config = dict(
    vocab_size=8192,
    rope_theta=184000.0,
    rope_fraction=1.0,
    bias='none',
    parallel_block=False,
    init_std_qkv=0.0806,
    init_std_o=0.0,
    init_std_up=0.0806,
    warmup_steps=351,
    decay_fraction=0.835,
    final_lr_fraction=0.02,
    max_seq_len=2048,
    train_tokens=345000000,
    max_steps=7544,
)
Each number is 500 + 50 x the weight over its row's rms, rounded and kept within 0 to 999. Layers, rows and columns count from 0. Numbers have three digits each. The size before them is the row's rms in percent of the matrix's.

# up: layer 4 MLP up, 1024x256, rms 0.103, rows 164-216, columns 0-127
# down: layer 4 MLP down (transposed), 1024x256, rms 0.0919, rows 164-215, columns 0-127
up164 094:435498521482538471476429474550429531437469514427551474554475602497466454492487468564582498583479486625506495474500435524458454547494521652487363491482532573650467456524545504452568583462451605528516457531448525402511472500465534501521476415508527515463514577446453593544575420455552500458459433475457504470583487422511465439491551473507525521427460494475509507541572474511538495479529
down164 092:473436497505596486481523465512461468428500503552486490471480438479470532479452484556532503507543481485489559479565523459560509594399495525548523413502458521448476546398441462489514547536499562472532477492397488443596590466514624554482457471463493469512524482544504574558480501605562564567485440470520485519437611454578605408523491509564525502561500565489544471457509474548489513570414
up165 116:548542561513480455530442407548440575531480542503465443444481546444453555527478464494467422546508533538571422468442469476505402416535494601491478498596558496555439492561513550476454451553528547445489408515476409469579546523531502532478599480577532487433455505519514434499502467440507539498628470503447529528513401576523449569469534548502476548459455490520574457525513510525492391645493
down165 108:525427518581495480512524521516491561486493564491363518589564526553579548545522441528485457513432592534467574468507454528452459471479541581418474546423460523422495458464510494474461515524556542465526527423424392521467527470599623564528544505469486489499507429563525544514540587435510517557466468497595451541574447485591514558475541522596414550437500521555500490485631608535390493506521
up166 105:439583613502484467453456511561552547498528509554399439402520452506513500463463438491514406531493474534525431498461464485491468518553441582616472493566520513529428597474555543454427531465436497403392501542444450507465479498395528470566547483522542533509484456569464523461411507505486544500512592451403519568503472550475519505461468513434463462555508539470498521491534533547535471531462
down166 104:505549477485514468503414509550478491583471528493506482542535423557436435470440516466466487466487457411401531484567470488477532457517517491550416439483490490394496526491468481605582495610502501490449423517519527433420461527558505502533446508481481465506481451591459481531461516450405524515541510602534472408490515471492501597375492530516442452538491509550557417486460456525579477469501
up167 093:504505542500462532604461462505452490469499553528433422485625518425492454475462489572499531592476541684418492502509533476518476480608429497474442473548511495566444619588476485569427387438450467423462523417467491496567582537505467529485620476548561487436521526475460531496557412500505565546540459521466491535531600548467372486479534528381477588558412559506526540517461523516512450568482
down167 096:541576451389429534464600498528561491518545623443421495446558523478504601526589502536496414511503529413517483515435447469541521481556532502395506579479513518538469416594499476583556477468499519460527498442505497509589541520564415596489548472454521442526589453438537596561513505452515439447478517466489438460556514538539504426473471463427510466473533489461516473487450507578402542532512
up168 095:501588547431549526598397431447484470628495590444479508458594563524404495514469451494524517485547560505596442580432497568465427424534518559608477475533456506526491549655604497487440520470462602428511407454446449485440579452427569591470515521525517548467514523474413472510569454507562518559549531541490448574516543570486501521449501541427470500552606471477472538514523505545538470565547
down168 099:446512468496547544548565499547405504502475442527506507465546575614409424487605577534587479612444517448520480534574557503490461528455525504465405443483405517489506456544561462501532548479456468406499440428492532451446423439464579507450493394394427470477496451529436534658574567471450491532512443486495507522524480577450500596483556410507539532529514564413533526520523473489494444524497
up169 100:499510562487601521511434441484422516499502475417470528516496567562356612500485441490416481592463526468432456477393511480438501508526490479534549495529475457613535517581520581500365437505467522534490490457438524447465427506503492558472468490478477497443497555487489547499561345554520494530512433477480502548515499441460436483521465455458461484556453449533545552612463495447511522539475
down169 101:454565454463515478493472561459506550392447499485609342616490545467557508435527544440566436519488596528438512623598496427459584531509502590476526450475498464495499571525548477446532538478507506560445476462459543549481506524550586486478444566541484514541526477473444413510531539493572452551412481522495422443521448602464515405567480550491558457501504490660533514425460539414533516504522
up170 111:474558479508494513587456501528478485550561475500532480503474505469488506469493476469443458487500521577480481535547444423519399465526511499517470485513482442551470436539533545409496547497432571435482563581509402456474463510492496555497576507619563443476488456467490450525431492473502578524482499419457585478534527591497464482514520414468529434501475487536559445507422436512515457604401
down170 111:566506485434527527528525500540549484442526430567438473446429496568477518511476490449582469554479461543487540504563516568527411549457471424396465460442437451565465526562583441495524557477467578600604443573502489536414569483505497563514515506522560550484487527483485468533545545502508546410502576451435477486420478477477528453564564542571512450486461484590513448463418505539526536465397
up171 109:430528491410501510580489524556405460496584494581532537454523427503480544490442484563480495497567515480554471515451513401450435431572354449570511494507439412451505567546480478528463544527514589488495506409479516550502516491436489524553464475663528546438416509458498439475488482401536587543600531501434504572579497488460518492568500456497447552512492548505473484489513567443517555468480
down171 109:556511535499527474549509573466539464471522516568502504534531575509503529616480447545415598491502516497518461470525522452476481513415554448506510563546490455557419424500471526563527442573510450504518581510485540436533486510488481498492457363513495448467510428445587485487515434531408534544461574559515554318561477459500422575429430593462487494599506483576460568483544505428482463470488
up172 100:508520608524515459415539534411490568545477531578454497449466551474529519514528526559390406502477463583462454576474541538496479494571516484599391574435517521538522604504479539541563484474472493497511556580463424442467569536503434472570489483571574534458554506531453403509417524514440592526498512577529529504602547452514451443467537487497512493576492473530489441524520523483485417523517
down172 101:475582605568521632475520458491468461513526549464421507554531481466517508472496519455358489524532517577514514463511481492496535492441465516591465489436436508431548472514507402500467546515528557399521490614548451464503492385543522529389460399487489498574471514444564570467503454531564477496589488498511505426533575494550520565523530434499543404536529517434501457638539514556475468451549
up173 103:503537596447547485532578386584545480525524505476433422502533496443465480471463465554528564543512470534494448461501466496545453410557421485559510438530475535501447533475540560490509502426487635480500561509465496447458512506522518386518540478449522562490513420594506487540445509612551622586498506514546506393607537537488422540518572569423566497438542495519527568525517614570440507561524
down173 104:414452528536540493546553605496476559619434528498508611460502526508553483506478441481467586447565585452614449485524406450583444547492515508438550509574574582487427529453378565528490523540545570510506552549495524490526520470435540484526543500491481604535487440495534449491448489538519494533491428477582513485500467489457355516468438513403446543527467485536412497426454578491457432493561
up174 099:587630547523487458473497406554477498493529527414493465436524492539484434524494516497401439565488568522557462461477510401567528459592491556523512516476590517599411551496514462567504494573491550403513462481503514511449471479401587452579477451511502478478468579564568568538532472467490558478485485488467526520569417436561338497424503519498498486564500456528587483594523466436487537449480
down174 101:527515431397495512513519486511464588504575481566575477513541503517429524544484498570528470477499498593489544542516459535526516552443521554546458441501531516507486491463492409576513530534529502417485466509478504506494577495472654473535495468565491519460549473491652482411539500493509537538468492423466522558468533390404549597534522538608594445550549543464534507500539487581549528511507
up175 101:452547472519484480507543532481485549433563410528448436531463538514455420512534515532483408587397502504605502487509521439436473475556463558506510515527557445599548575580539575447452566457493449443442473567472450467432442519456475520568537464517568508536500440528466437424543478563490520441540510471525552540539496438466478549435588406338523531500396501563465490529507459510496505605556
down175 100:480541529483557455497542515545543511507512461566485547452503429560499508371424497490436486472504528474473496477536554530513466422445532514489548417510519404419588510543452467498470474519449435461386446500466450489480470501536551469487423466543501550558408481585397527571542482405529519462542541385575546527533541433538563483460452530537488521504521517586468548488498494404493513595617
up176 102:558561477436448449476405502537510519463599474555563495497540393518443489556366537487536516480543541447449566585493467397431451468495514576578454472498545503456490554551475533437487608506397532485440413529444476537424482525514475477493547522581529537508495503537520490474576489526476546415511470581548508512548493471515472433506457434508522518471441590485492466493410547408528456558553
down176 104:546501486492498534480424516494529567415492562502475565378550568434547505465476538383419545439486446503505487492482476459530542434598462543557541527490441496477625500495487421525451511566506468568420466528477437426475579509532493449406556473439509456506568483552525568488474522496462527469559515498571483467474437422546478557466521491544462494454411500457452499430568568498492476504553
up177 116:501495417513484495501460508514516512527494560550565529476518508471475511400471472453467454524505534487497508571391453525441476400632420652534464525488576435493376539566589580537517497564452596473399494500533518459508449583425424557504506516512459513475451572564466441496503519490426556468532452525364572506601480478445516538537528490490470541515550489571552474590491461497512496551474
down177 113:508439554525520545529494514570450485435562535453479467462569479527533516547577512537513451588478469523538442541454536560486417434544377416514601510432500452396545406519480532513510526475440504529599512505495516439421449531427500535448482511491537498424455577508581495417518498499595504460567391498455528440391569494502522525456475537586537493489617576498531495530523467523496609459453
up178 108:534573529442556559543492451370442407502447525480459560422527447473474549479474567453544491513495586594505482557576497492482459394548444625554415523482522478497514533486539473471492492477504459534505464536419515527607480506497435394552582518556497480455395484515478513546522475508492556571566476540472472478507576509453440418533451489482488510480508502645539487468455442435528607520483
down178 108:556570518435528488574458610467617421417561490494466540459478463483496429591481477359549515481522573460428486514465447435494470462529497500513487493508424610436574562457522484455511564548546454638494508479451512455429551558490435504368534459477519492590492502513464494482535526534410510451523601494418544491461493430534505410563530483505489460439450507499499474443463433429504424433518
up179 103:544524484421550555507489443543489454450497409488503453568551484496525476510425435525512534546557540482488528538488544471469459590623450527536419449501450450568508551556504470437553499551471472517489527586479472486553503596596548513513590542477570521472419510579607500529560488533509492447544540536458526611555542518506468544430595546384482508540563509519625460517533514447575451479531
down179 106:497421398555466519545506500483559504607496501467582406441485506471478511524492467481516467459438426501468469509472549552505522520545496561489475440430454500531523508441570514510548518525421537460506436523478474477484572449442582548436567403420455555529564416505520527466593477468581501432625508535401439513482500489551460539483472509477472521514588493425462521568529533362594610521508
up180 104:472553567463459541475494492421558440507530475546475427459523479511473512462356517585432423435586542573522562503463508554439504544553527511587443512501572477511441593554580516518508403455475500479546504528443491507479494624417428479562467429549525499500496425626401482465494512450460603553517529552483572460537576530469439493440587403504578513508586454539479435490512604528517465607485
down180 104:465522508506445516468492456475496496569443466555467487455503450472503545588462449531551468364521552512477610475569478567458633371584505500555441494450561499473555464482446436563462508486536553589503523506510480440446397577450450395556489533479518495452579458530536526464483480483453552492500478451498453499399532578497441533485485549586457563400465456541572378520458497483530499433506
up181 096:529577543437451498473496443413470425543432542481544485422449442428390481529518483486484484444486570489538505517450415543507508453531500458530552440488489482542415467579559501435428544509501561516559459394515457484463448550541452519473594497637466450604514476506457496458425471489525429478464470504419527481499448569346511363536447425526510489516615585539499549463436538547482588519532
down181 093:449556471564463394507353551517572488527604543497440493459562491511600549480447468437536528601426421475535457545505610430524484484327514518514492416523529556518471459485506516560506423471377542450520583513547502492533486476508465505565555480553448458537583449523550513609541479438429532464480484554520486404550527561463483537509526526485456495563487478441468426521536479445529511544424
up182 096:491521566500560568616409550533377438434455533481528458458573489534572533485505492484506487556494508537516516537448540434485533497544467559534432485548426500387513498537579533561476492454495494405502506589567512500531506501533544529599467513528456483431420508528487542482425456520582652629554439518528473516608560460504440503449552527479501531544489458462485492472559605436486483522454
down182 099:502465458400518485498562471545540486464571508558540438501574512499537532545542589541465526472542607551555436460524511445441512489502502457457556560531384473518464549571482484516568574512598494524522464452470470503464506589436530467483556448400641459460469562422440559475476536494496467540515463531520531520467505544476490378496516481471499527417500457512455474503479443505452543348558
up183 109:440535573490509489504501488473398544517513545459508394568461560515504502443486469526506423511551486561438438465511438471425548496535599485530415557499463471504468538519581523414446593500496439512587521484429566471490454584516500536574564502515527552560507451553384548526447524574529503525444451411496544494529421465475468475500591549424488557473514476516530490559551429478496491532531
down183 108:503464542559627437443505514492443465470532411429426488546558558480556570539475507479592504465512419513565480470526587465517547450494484542374446483571425470530514475585489513428483423499445451337521577474399528421466503501480485532439510495512482470544482473460501564483408490502444549468528541406467516466526573502480508573452523392540529431544436496454439609489586468513483505471542
up184 083:536549547456517505611469448413585557567538519469464478479499516544592501491535531477528495536469462571462459546496419385476437429503436523608493522494494527497382588462505497498449598460454480468619546479503475509497524526466510596545547477607479547454542509536469522558508413514442503456613534492463518528493519420433504499560534543424626532545579471497490530446580436560514505561499
down184 092:579518423492614550551591596476459516425456445555494548493461466451541578566493477498550599459546526500491513540526469493604462460429497557545495483435482449579447502497519470457489538522442538503477410542476474516487507542556580612473405428569474469463601559496430476519500475409486509546505492524623441500567487468462482534459536567510434490593556562541605466467487521545530473523520
up185 108:529531516403541506519464460518389542539613547444467470516523567491487512466508559534426516508531469586529453568443475572526472471492458535579488553489583457563491501479509481449517494441533531371582442481461471523496458425390498459490489479531500506480484525568388561404404405455502605522529445518381484511550454463473503450542538465427495518506594500556486502587587599488548528513465
down185 103:471419488497597562540506564419482511412520525479541593475487531573470445541561524447536551496530522482564409440486483474569548549370431585490542534471477499464466543408509556474565459512483516580561461462543476453523419539502529458503417504478486449528575559434506541586500418489413592567441475439412456531547535488473574483497469423513497421576514469513433447522493493527459425478447
up186 113:502536547439514460587476511556428565503517448502509523487514489537471538450481494493497475513523449449553443523391529564539456533550482501527505558457514467458452550554515589478453501492602546454500514442533504531460488553463475522649484509617524537464492503550381457356521480577509561481502351520478562538542490411496489521487516559459453439522533560568456470528534536448536429567511
down186 107:499440488552577457446541588486498515505500458572557449443510524458470477475546463591535520464533496450457456517472542495527527517452457518493498496507542523468475572444545536588559494483445529561476497372554579454397476572504486519505531563501529452488545400523498560518435500468436479512447454439480476476567450500507564533455466565469474490454447483511484550506531515483612440582507
up187 093:482541525481497391453347486546526500501469492476478488562514519464523555481467431560491499506621522618527465538410426439519449408510404548523492534471501424517511578484502606516523608513551566424481445497384544535544558472541483571497491536534459450592497592569539522429476515514538507442553479509445538499493520561565538479531408515443544527478508576480595419474634497471533506621477
down187 097:544451536586399513590599473541460436585512473546490531538511427444521480514451516481533508537494456512491535433488441474493452522277581429495463498450513582518446587504567617500458470486459502544475542504553452528477479540575429518493496566508566469548491465565537483443470559472558429457482381446498533528536566523644508510592491460462433478610505509579492454518469440461458542479594
up188 101:443534588537460530541423536458492478473472524525445569394520475570527459508433459478525526507483429447444535585455495457474413467568452611549384435524480540508511501504501555530443460431506448481478446485472457573429452400543434457534537478434477495449481522502503559490539528453461535509585443550476586473525500578492472553428563481431544508493494499444577494524541501532533524548507
down188 103:532500459534617577569583451435467477407504502433483433498509570498553628504456446555473490529531567504506581458576519482530496538488511491573455494561463559485524472550458456423458485491594456542448486427455566575522449446523473468494485513457461522502391478513578454455491511552521510481402518551510478443457398417491511567611492469519538467436391509460576459502512487533399507553556
up189 092:583587450452473479439451379500507513460498538562485449477521481406539525560339500482435423525503481464491537552472496558480533457536509550562457444549460507547413552510571515432534464495519443501471540531451536511456437553532510458520591422549521524482463537508556518473538528463548565609513509494524463487523496558525503451502592482474467506486456476514515536461603507502512459528607
down189 093:500490519476566556460510551449579514410495513481534592639514541503553488511539473437465587508509613525486478527431536490625585451494540500472578476538408538580595408533531582493477505484519465477464395593520386525520586506507480555525379475526475598515524529544510505543530448561521577555530477524578438496441456545482572490485456498537510509623540489493477491428493538520503432536545
up190 083:545464497517508486539547526447485444562449453492462560511486424422501499496421611526522480480493443527491487432534445454509531542532488533514559477464505445545504543648546520531314442504478441501546446550516529546522478567523574576545444591548412476491550549539495524506501435496556456536535514570532547530517507490517531500420526472412462563405528531539516468523522547437490572465611
down190 087:490496528537502484535509419497477417427457461449577412505441472414462483493517592415410511512515500532539543465565480402486503530325445514379475520548492413441529456570480525524579518466431570510489498495530503385570451499453483505464614512530492511498427484480473508474396565454475533467474499564569552509410509449440437501513518519541521519457502524478451514443510483507494463477425
up191 109:459555689500518578505469424534443443520456511464515470401392558431555487534442441467449476443467618481434442530514476398484484456555539497586532533430477493493375554539585523493460542541460493476528521504477464589553502539521492567590471501451558529480602533532446496486463497490531456497501622588465504473514562527565454427475519528434521489542480462503470453556463601549459484477599
down191 107:435466515423495448535576534599510543485462578591468551524392505516517442471586480380533542507529541456470587510534495418546475488601576534435487474548516526419511475388563541581523506590510473490520552524579453682499509512585513469459472513513449535559587458503475431487456579458447466468465571481567490544485570478507514575554469465585505472546441412457557484577551535468443503518487
up192 102:553514543446574485599568447579450531466526585490491470514545526532464534470467391527511489541523559587577407474538467494442461536543422531494430469432437482452514560490533493479512554459526494425483421477498535492535541524508486531584502552543561505428497479575471524499513433490512507511501557481471546596521563431410473548500460519355627548516507525506549529514523541487526555562457
down192 105:483494430468531539524492417497492520474477457427416346525548517454653506562526503535562491439594490530436526545472509381417523468535408506450523516547412561499511469500533468556500428551424470427461531475407557528482437551524557575499489538515477472489505543457520451407547486561501451393543499425556509532554508510489507494419526539439459536588465527471558425549546495579463555456516
up193 102:613541501490545559522455459459554489547518628461423449444574445428516491490450491539484390487503563505535493473517533526480521469540479541579507488474548480476507483566557458506526418569533489489498477527463461407468536502448540482483546504499478464600545582515492494503359471449468499483492524491507532500524490443518429614402486493467550586530499449581407489578625613588581447549502
down193 104:413413416498452550505503622462528517506515512524529543432421410511457489387499516495564527487534517447481482470551509474422459486602528549537506478513430492540553468485460515534587488509520514456536426571554548517565494449494464592429442559526600493519501504484539428478413478420430521457475520538487555459411521456450423493418494427525552553526499603561529459504572608600465530491399
up194 088:519489559442421423500337601547534425535533469406421442414500449486489598449488594527493518494509515482545491458470581505435514464523477527547489497566539514547357518497486475526540477426464491500458474533474516551515508464569492579561582545524476512383472420641474504493572436495521557485591469463512520460507565421485381557473561498514517617563417565550568499587517562491460493565566
down194 091:528526471535563593552541448573498498527456528495521591498488532565499466454490450505423482507481447462522559437514453510452578438334595553481469472499501506458468497476533499466483606517489524499466546628563491466541557472410464547462520534462603537547453496390440502563484585513473486417525540476438511560443541440445521480570470510427583595441451541549472510496564403536543436394492
up195 100:596568535418530466454458485424520467594427558524410457521559525356413553495477563607463422465391557542473433522458452433549486348526518495477454487576528489466488470535548459584476468489495519602522541460547385468543444513519513455573585493553473517465420458545478457469475406509521488556500454469498516542476354604510453539509472487476458457534532548557497408504459496433523421586533
down195 101:540481440520482472439470438492454478413485462525409638534508546467467515526544531491535431510475476493533548488544441554411562498501463424522461503472441585465521547618499465581518457495494452490432498423502464509550514462458483481556618517517582455386506556509468559525557447519561535440514555497413366503454450454577549547513486526587416487500463518447502549584556460461434456432492
up196 100:513572440399427560492520526572461520512601536579559495501496500481499468460409446544497478437485554527542542424536495459478414503576502462551438481480516483526503627567509479509434487478468511576493490519494417489461511481477459515572523583551540470461494362538503510534469568523449482572509563511435462472518543503517434496567525485516504512441489562519553438444427479438527469539475
down196 102:462538580468508484444546558560482473562462479467555444536452554451486511556519411523390468595477449447618493439480467544503519499536541485586430465463461466494467533512516461524496505567468572482478575504587485463428497546535489437431448527524495559616538489507502477445438574442521535498451451460501540541500512425520547457601417641514461407579542482502501525450483466455513447522504
up197 102:463556459451441484481362536534588493540565508546493543454442514479433481495480513535495459465410544594473501500535507459475433419552479500496548489452437549541402488506564458545483497421460504476498533505497546435393418459533462509511517443488576493553500554478491600522547532517486494586496480566487508437515506513371496457483445523418522542402515473558505527521575517494527436515548
down197 103:485532509463475551540535399563454426506560500486436460574485652595495540480511531531555482481481482445472515480478487464560523491370504497559554523547595570500539456452488489511539415493494506538511406490413560522539508497585481601516540624568482414554474379536572500500465469519446505582412581474531499491516555445469482493391524568562460522501555522460502476481493404517428491513479
up198 107:586516598506497406599550557520417513493506523542461475470409513450426523435445514558528428588502479600518498457545454473487522549539564516508492448523601492482481517560444585520465438386494515460395512509411468498440554523496550449628501531490536492523525525576475389504566455678570530503572480602523511575496493458412522473447471452434472491478454580519546502552447428568433526477522
down198 105:430511500424431441565530476384461514502492505502571425514568472525435461494501504613569519566527544490431408408520475458515544598548588453434572383425557511446525464521537524568517509516463467525515553486496518516489444473498615529523501535523509418467496521522504428526432567509553388472423550593440487499564459565476545568552507667456600461466512482483506612483494574546587536503529
up199 106:468470555444616528501473519487472554499639512426522494514448461475437497404465529397579450543516419503488539503475484529513534519567499543527468561530490395538476588571511542492513594548473502502500439547564458463594431562530497591479504541523501439443560490473505549469556463524603586471488532581535520548591437557491401486574658452528481513535473526537508384541491414492498412571474
down199 104:488443513450546555515505564481471545526572526517559559606430441578568550441504544569550509531507508555480472515487455540486466538442569442419577502477583469412435550505484485503523527521516440453475487468627424535502555418521601520478529503544470470476580492415496442534475501534469455472599553574453534525540539559529484460548444442477426487478523496469413537436461465489557512475513
up200 101:594575502445519506449413463485463478409453525430505525478528485508593456439482462467448501549540522571404407567432502519502470546534370590504519481443592472530532535498519548469577444457578489452460482507478546439509519455578478518538520419534490533453457541641554519509506438648526508570513396515479472577523592482417518455513495548376449422526563676548471544491587586472586538520491
down200 104:503522473524398532467522561476479554528551550470456481403473491562531576512418427488596425490457574481477538489485527442542472522542428443442469535513473446536472465577370440499526461588423476482450465476594453390540422489506520509418486533467550478496535513439488544477574501553482471375506530480541531487492516449396546553464529479484456540538507511462452481558458515458455511425418
up201 100:505623516389531517461450488528537548457620478456528416365428441538554571457487515525503515462583511523561478493481481514453500537581483496483532555442505475591502596553519605494437484451498564513493489533493503469489446467482530494636486477539476420505444479549481468528504454452480478556571461509542505519575501454495517599478477403460454487440557532554433520583595517482501507514508
down201 102:470412473400490489486523509520423549559492474472440500507608468515482476504483477508448528489509540475527456462373518536579450501553476417471571569482514581550496480487462555564436517523473561498436495501509521688466521469451579553528566539467509500527429450524509486475446489546468477548507507502485412514631549420514403418506457488452498431441472542474545491545503537441528567546499
up202 093:517509485523513488536507431422448520534421513514460491419524537497490524438519494589509499571579537557473453538457513475456527499493477507450418475454411497549525460629467545443417518443453528522433421434441592541598523545512538498593452589477547497505397491563502488587497502484564490547584534571498470460544465522549477492422513512421525476459495555481569522517587443439540466479510
down202 093:461573558506520578545499534439607553464421522603464484472464605462476514570504472531497550504437510485467565492587515471624492421459421571512513495450522491520482569521554490564539489527543557554495563527390494503476490486517519520497410495521561493581517462412501426524464641573546501489390500477584398427526548497508556468496524595460524488517577446578445549426494534474592422487441
up203 118:541558471470500564524451406540484431452502532534397425471495521540519450478359479476399503460559572547526470499419511524532424454624472570585510422504470475441392522510518508510509513522512479485455482483470471517472515466567511492542520513481512558460444509523506553470508501566543557527531444516442557519599513460491505593520566526438576543525470486512531535562500553480523494550350
down203 109:486463525487503573434545478549523569554505547447590472466530491552563571493525520513479590507519489502568526494490479611519523457515509490477561433541452528543424528563506484547561569515458513563564339582566422564516575507430552598535559528484460563581557546449436569485476593470503528517456478620444519479627483573520528470357571521477560524567476543548461471497469511511495601466343
up204 095:555470516508489432570388502534491543566475459548485485494463516476498562393473502517555489455549465522440529450509492415552491455522539505468557472505486458549532547473516481492458482424450576561477457483468426482528445513556540554531542539475501433478477479449435483384532543543513501492655459517550720441507454522432515546500459430446457482491525475481559508517489441565471456555526
down204 089:514518522506478547605453438479555508547498579451595490481517470433461424504472422491491503593426506410499474559537489500504404399516536477558471539452471530406451602443490483461430453469575534459537564543596581560489573502487498518552532501503476506577479484537498474471504441476494585556464490492447294526549463574505576493474478587485532551477559456543584545557534568518528413522487
up205 096:581590574442492497434419500440552462503517490510516466434525506450505536479454441621490540508539427531580436569417507476527525549497438514543484473446528490547442529566486515539428455413491443462563501429419506527481512484461578503516461570601472461571492401468501415448478419481490511500552618504517572401512580477441444624451460412510505571528489612482490518503500538522423519475498
down205 094:453466473544540509475510512478454539410485498440567436540493471500520524507492504443477526466506524438524487483528522565509547453359397521510472459543394454515500432510447586473534523540523575484473493489440499532476515406568477502410526551467469564530544467496534493512480473509465476457554499498497530539444443602533480466531439535568487529638552539380591542587570482555507467495552
up206 097:510537546519416420595441445496531579571563522509562523523447593456516486396516443596448433501449481494528530544440498529425493426527494442570451471486569485532496529566488582383439606572532512531511505532512550448508499476522492661553530511513498536526429518499532502579541462453533552547518441466490608532583493435500434578555536416466562500450486472554540540534619597498588467569485
down206 100:452497553553501520458451544567505511422563478506462426429522601465482547505475458598458457427519464549560570523518555621526474412414522472472411582515528530533628564457533435424544553531506540453536521479456493599460410558462593522509511478406475498509469480517507485487486499470448537583489440531521450545479515409396535580437497457572550392508568495534545497486583467572552452541448
up207 105:582547560488529470623488463497535522613479472539408547450593465466481577538436480596546567429514574489534490538523464414491533497533489518550489465489421423432475526548530651532471446494558499559505516437482552431551484535565513515569516521520460510485561472421500492440471535468487588583461572461480487408500486571476437582494455480514479523444477529535519479494501516512457462463567
down207 106:463427539433561409434532495441524434400444576486514514372506528520506533537510451491500565508455507482510470479493525468510428524414540540560573508534494517464536566521501581598467473562497556482514526557545481545524485450464563489544414523488431505491494503466566441478436557500534490482537406477483524525464446517431544519454475489472476435456502595497542524405511558505566590536457
up208 097:498560564529531477470529549476507482470433529435444387509574566514390453478470499382498440620492528622469423431540577486472490452560437522500449571422484466561451618575447550327467498485520498437454539536523484454554492562499531492567485450514510440449522460603523518542517383477466536547484432488459506544542392480467471441595503543459619483530559547541515539579476466435509501521529
down208 100:534492405574488487547502481486526472520544492417582458480513530575470515510456491530526434455500505505440427503511523488536490519433549441539463470501527511433494517468422494464470417454538591481531559592498403380596546531594559436440522552539411535484472533539512555474495515561586440549451461459505556487540484501507472530570490453481490564539521467378518599443485571443479388520514
up209 094:503581496454465502572482514519404522544448535440467428497518434431455537468424525454440456484512566605520417511506392495474454494513471540536527477476477541587426561655604473577543524512492493457429477563472409571514436515528486460480512495619528439502476485567414486497538397511527561512516440523439626559597457566457467494423486411485491495483483474599594501483495543478521545516481
down209 100:559489461525457436512391503504486600478512514524516423511479580475437528553457490490478387503411525428492597494551540572526570493415451537458506524522470513439504517436596533508543454583436499448530582457584486594570460423616603435477476548477530466466489488538586564518471438525452474572547395525495503527520486449524509573489430435609485494497488518463431490449391558560516513527564
up210 099:519533653449480408504522505515526526511459597441468493496585498470399598530472522538460410551502534558505544499415493404483497412530405552575401551513508476627510479507482516483459594564520504416523450610478473483423458634479384509529580441570543459465502463472313485449461502514494563556437385480486525547487471480356452518473501477480482497522453474501453488528552579502571434558577
down210 098:505518459452519593455485589445466515496419566550420497523543442512581480480506437511473490462460412491557421522516501454570467479330524482437499553560444422516488528477539519557573442537546569482541509524536455598477535468471487564516497550467474518538473465495517437468449473392394513398512581521433437457507457453499475582503463475543447546552462548475499474395458440503554377506388
up211 109:452543439510458490543425460456522541483504547626429514497564476516505492404489547550463488611482555524502492545371532514549472554539407608503440544545563513448442487526473488462447536491558416454520458446446527516468531547484472526456462524497455473523573508484498559546586390544510589515550420449512510496499428584462476494445518557417501546459512551521581483493593391523548456516452
down211 112:505415516512403631542502481462550569504496471523397423598613408469476522577490523484554497573493477499412587488433483470477499528557522561527483470637463519523521589406481465601535542506491530490524595348457565537460444570542495508444428500445458538583430531545512537564524477538408554456570502493526537517439489440389437486466484549422501442496540562514565480478543444436494536438485
up212 113:523483582510479476530489494468504480547535576514478445450536499381457523500516491522413407604547463489340512538534538526488391408585449711582447441524482554468421515510435573518537481401537561510570521549436551442474386518488513550497513433512423526498430532486525541452548410483439600528464466531391531542565508520522454547493530424503469629512420475496505444515507474539479499554499
down212 109:449500513505442395539468555492466435450437411277473527543430478496455470557524423534528446544463552498597539490464409446508547420561485556531545408507566518559443505499526496487484458482485467462560460535490497605545507493510525498520549538463578478538477445540466542481534532477514494477394530545482503461496506504475540598415487536510420428481531535473396401521429485461534455437440
up213 106:536497562485566491509567382537572509424567578492426568496430519484499439494439454441399511573498539514514542568509420438502532495565521484569500518526524507483485504633467470529410489572535502481471460474455393515493442579545469490423584477526489504526447434530546488464465471501473524466528439573450465544547499465495492545504466495463498501604540469552496615540542549457561464542516
down213 107:560512519434552530624562565489482546589469493478484542494563516444470533451562519528515604463540482570408545500470476624511510493396503452501419561526442580567505429526479479555497533462510518552494498562517539426423618463531545509549556472490465520467553469435533520520542586475599481518531447494406478479456477458491525524495468473502411501513550503430473392571453424462447536473568
up214 097:548536579507464487586456483493477528594451614491422387506469468457561511401492482508409497476500512503537406521455500485408569495551492531627394502499585494483417504465530564474424542493522515517476497474564541521489568495448518491549468432524480544463591536621528422455461495489477573519499505586509572516625467396578461432469564472436575538504472532548577492546482470445528442678463
down214 098:529459460536426495558528513489535503468511468486369481529434483493473496522484489476511544487522546495581401485408430527443559451479410526459484501563490515542449431464391516411543489485512529552549459509460547540411444511501553454474559476445477519499509542411492565570518537453375424459471554569580456551563477561557477574505551527494479507590453571584494452415512513397552463473555
up215 103:506557532533605492499479496501521544489586608538382439444571487496453539470502426478433492527463514535544523497480484497519412437587418603636474460549524597487500558592436480503433561473496537544487441487480359495448513548527521544524520405641428512540422437503471481523511451520487504451492504531537531493532518507478427452484528510444541513477467463442493518549602472408509530557464
down215 106:472540395404438474524500459409515477528479475383459497533472607543539507507560454500484514447430494512495438493551461550506433537530480449538494450486480520475510543532572543564536494598499491470542569531492435445399549472401507579423511544511484499428508545473477480505553540513416557509552519511480507481490546404508535507473594528493522453516504543531457530551484456473608539561463
up216 104:494518448530501514465517493463421489480567532535456477544590471482530471473465452559436535458512515511555493496460509504543438537530474529549512522483573545510444423561485482471530512471499510501511552458507531488433513559473385491539438409514501488508533519464500548552576431539528565521488556565440538501602518628469563488538498527474503511474449651564520502523492518576533414524444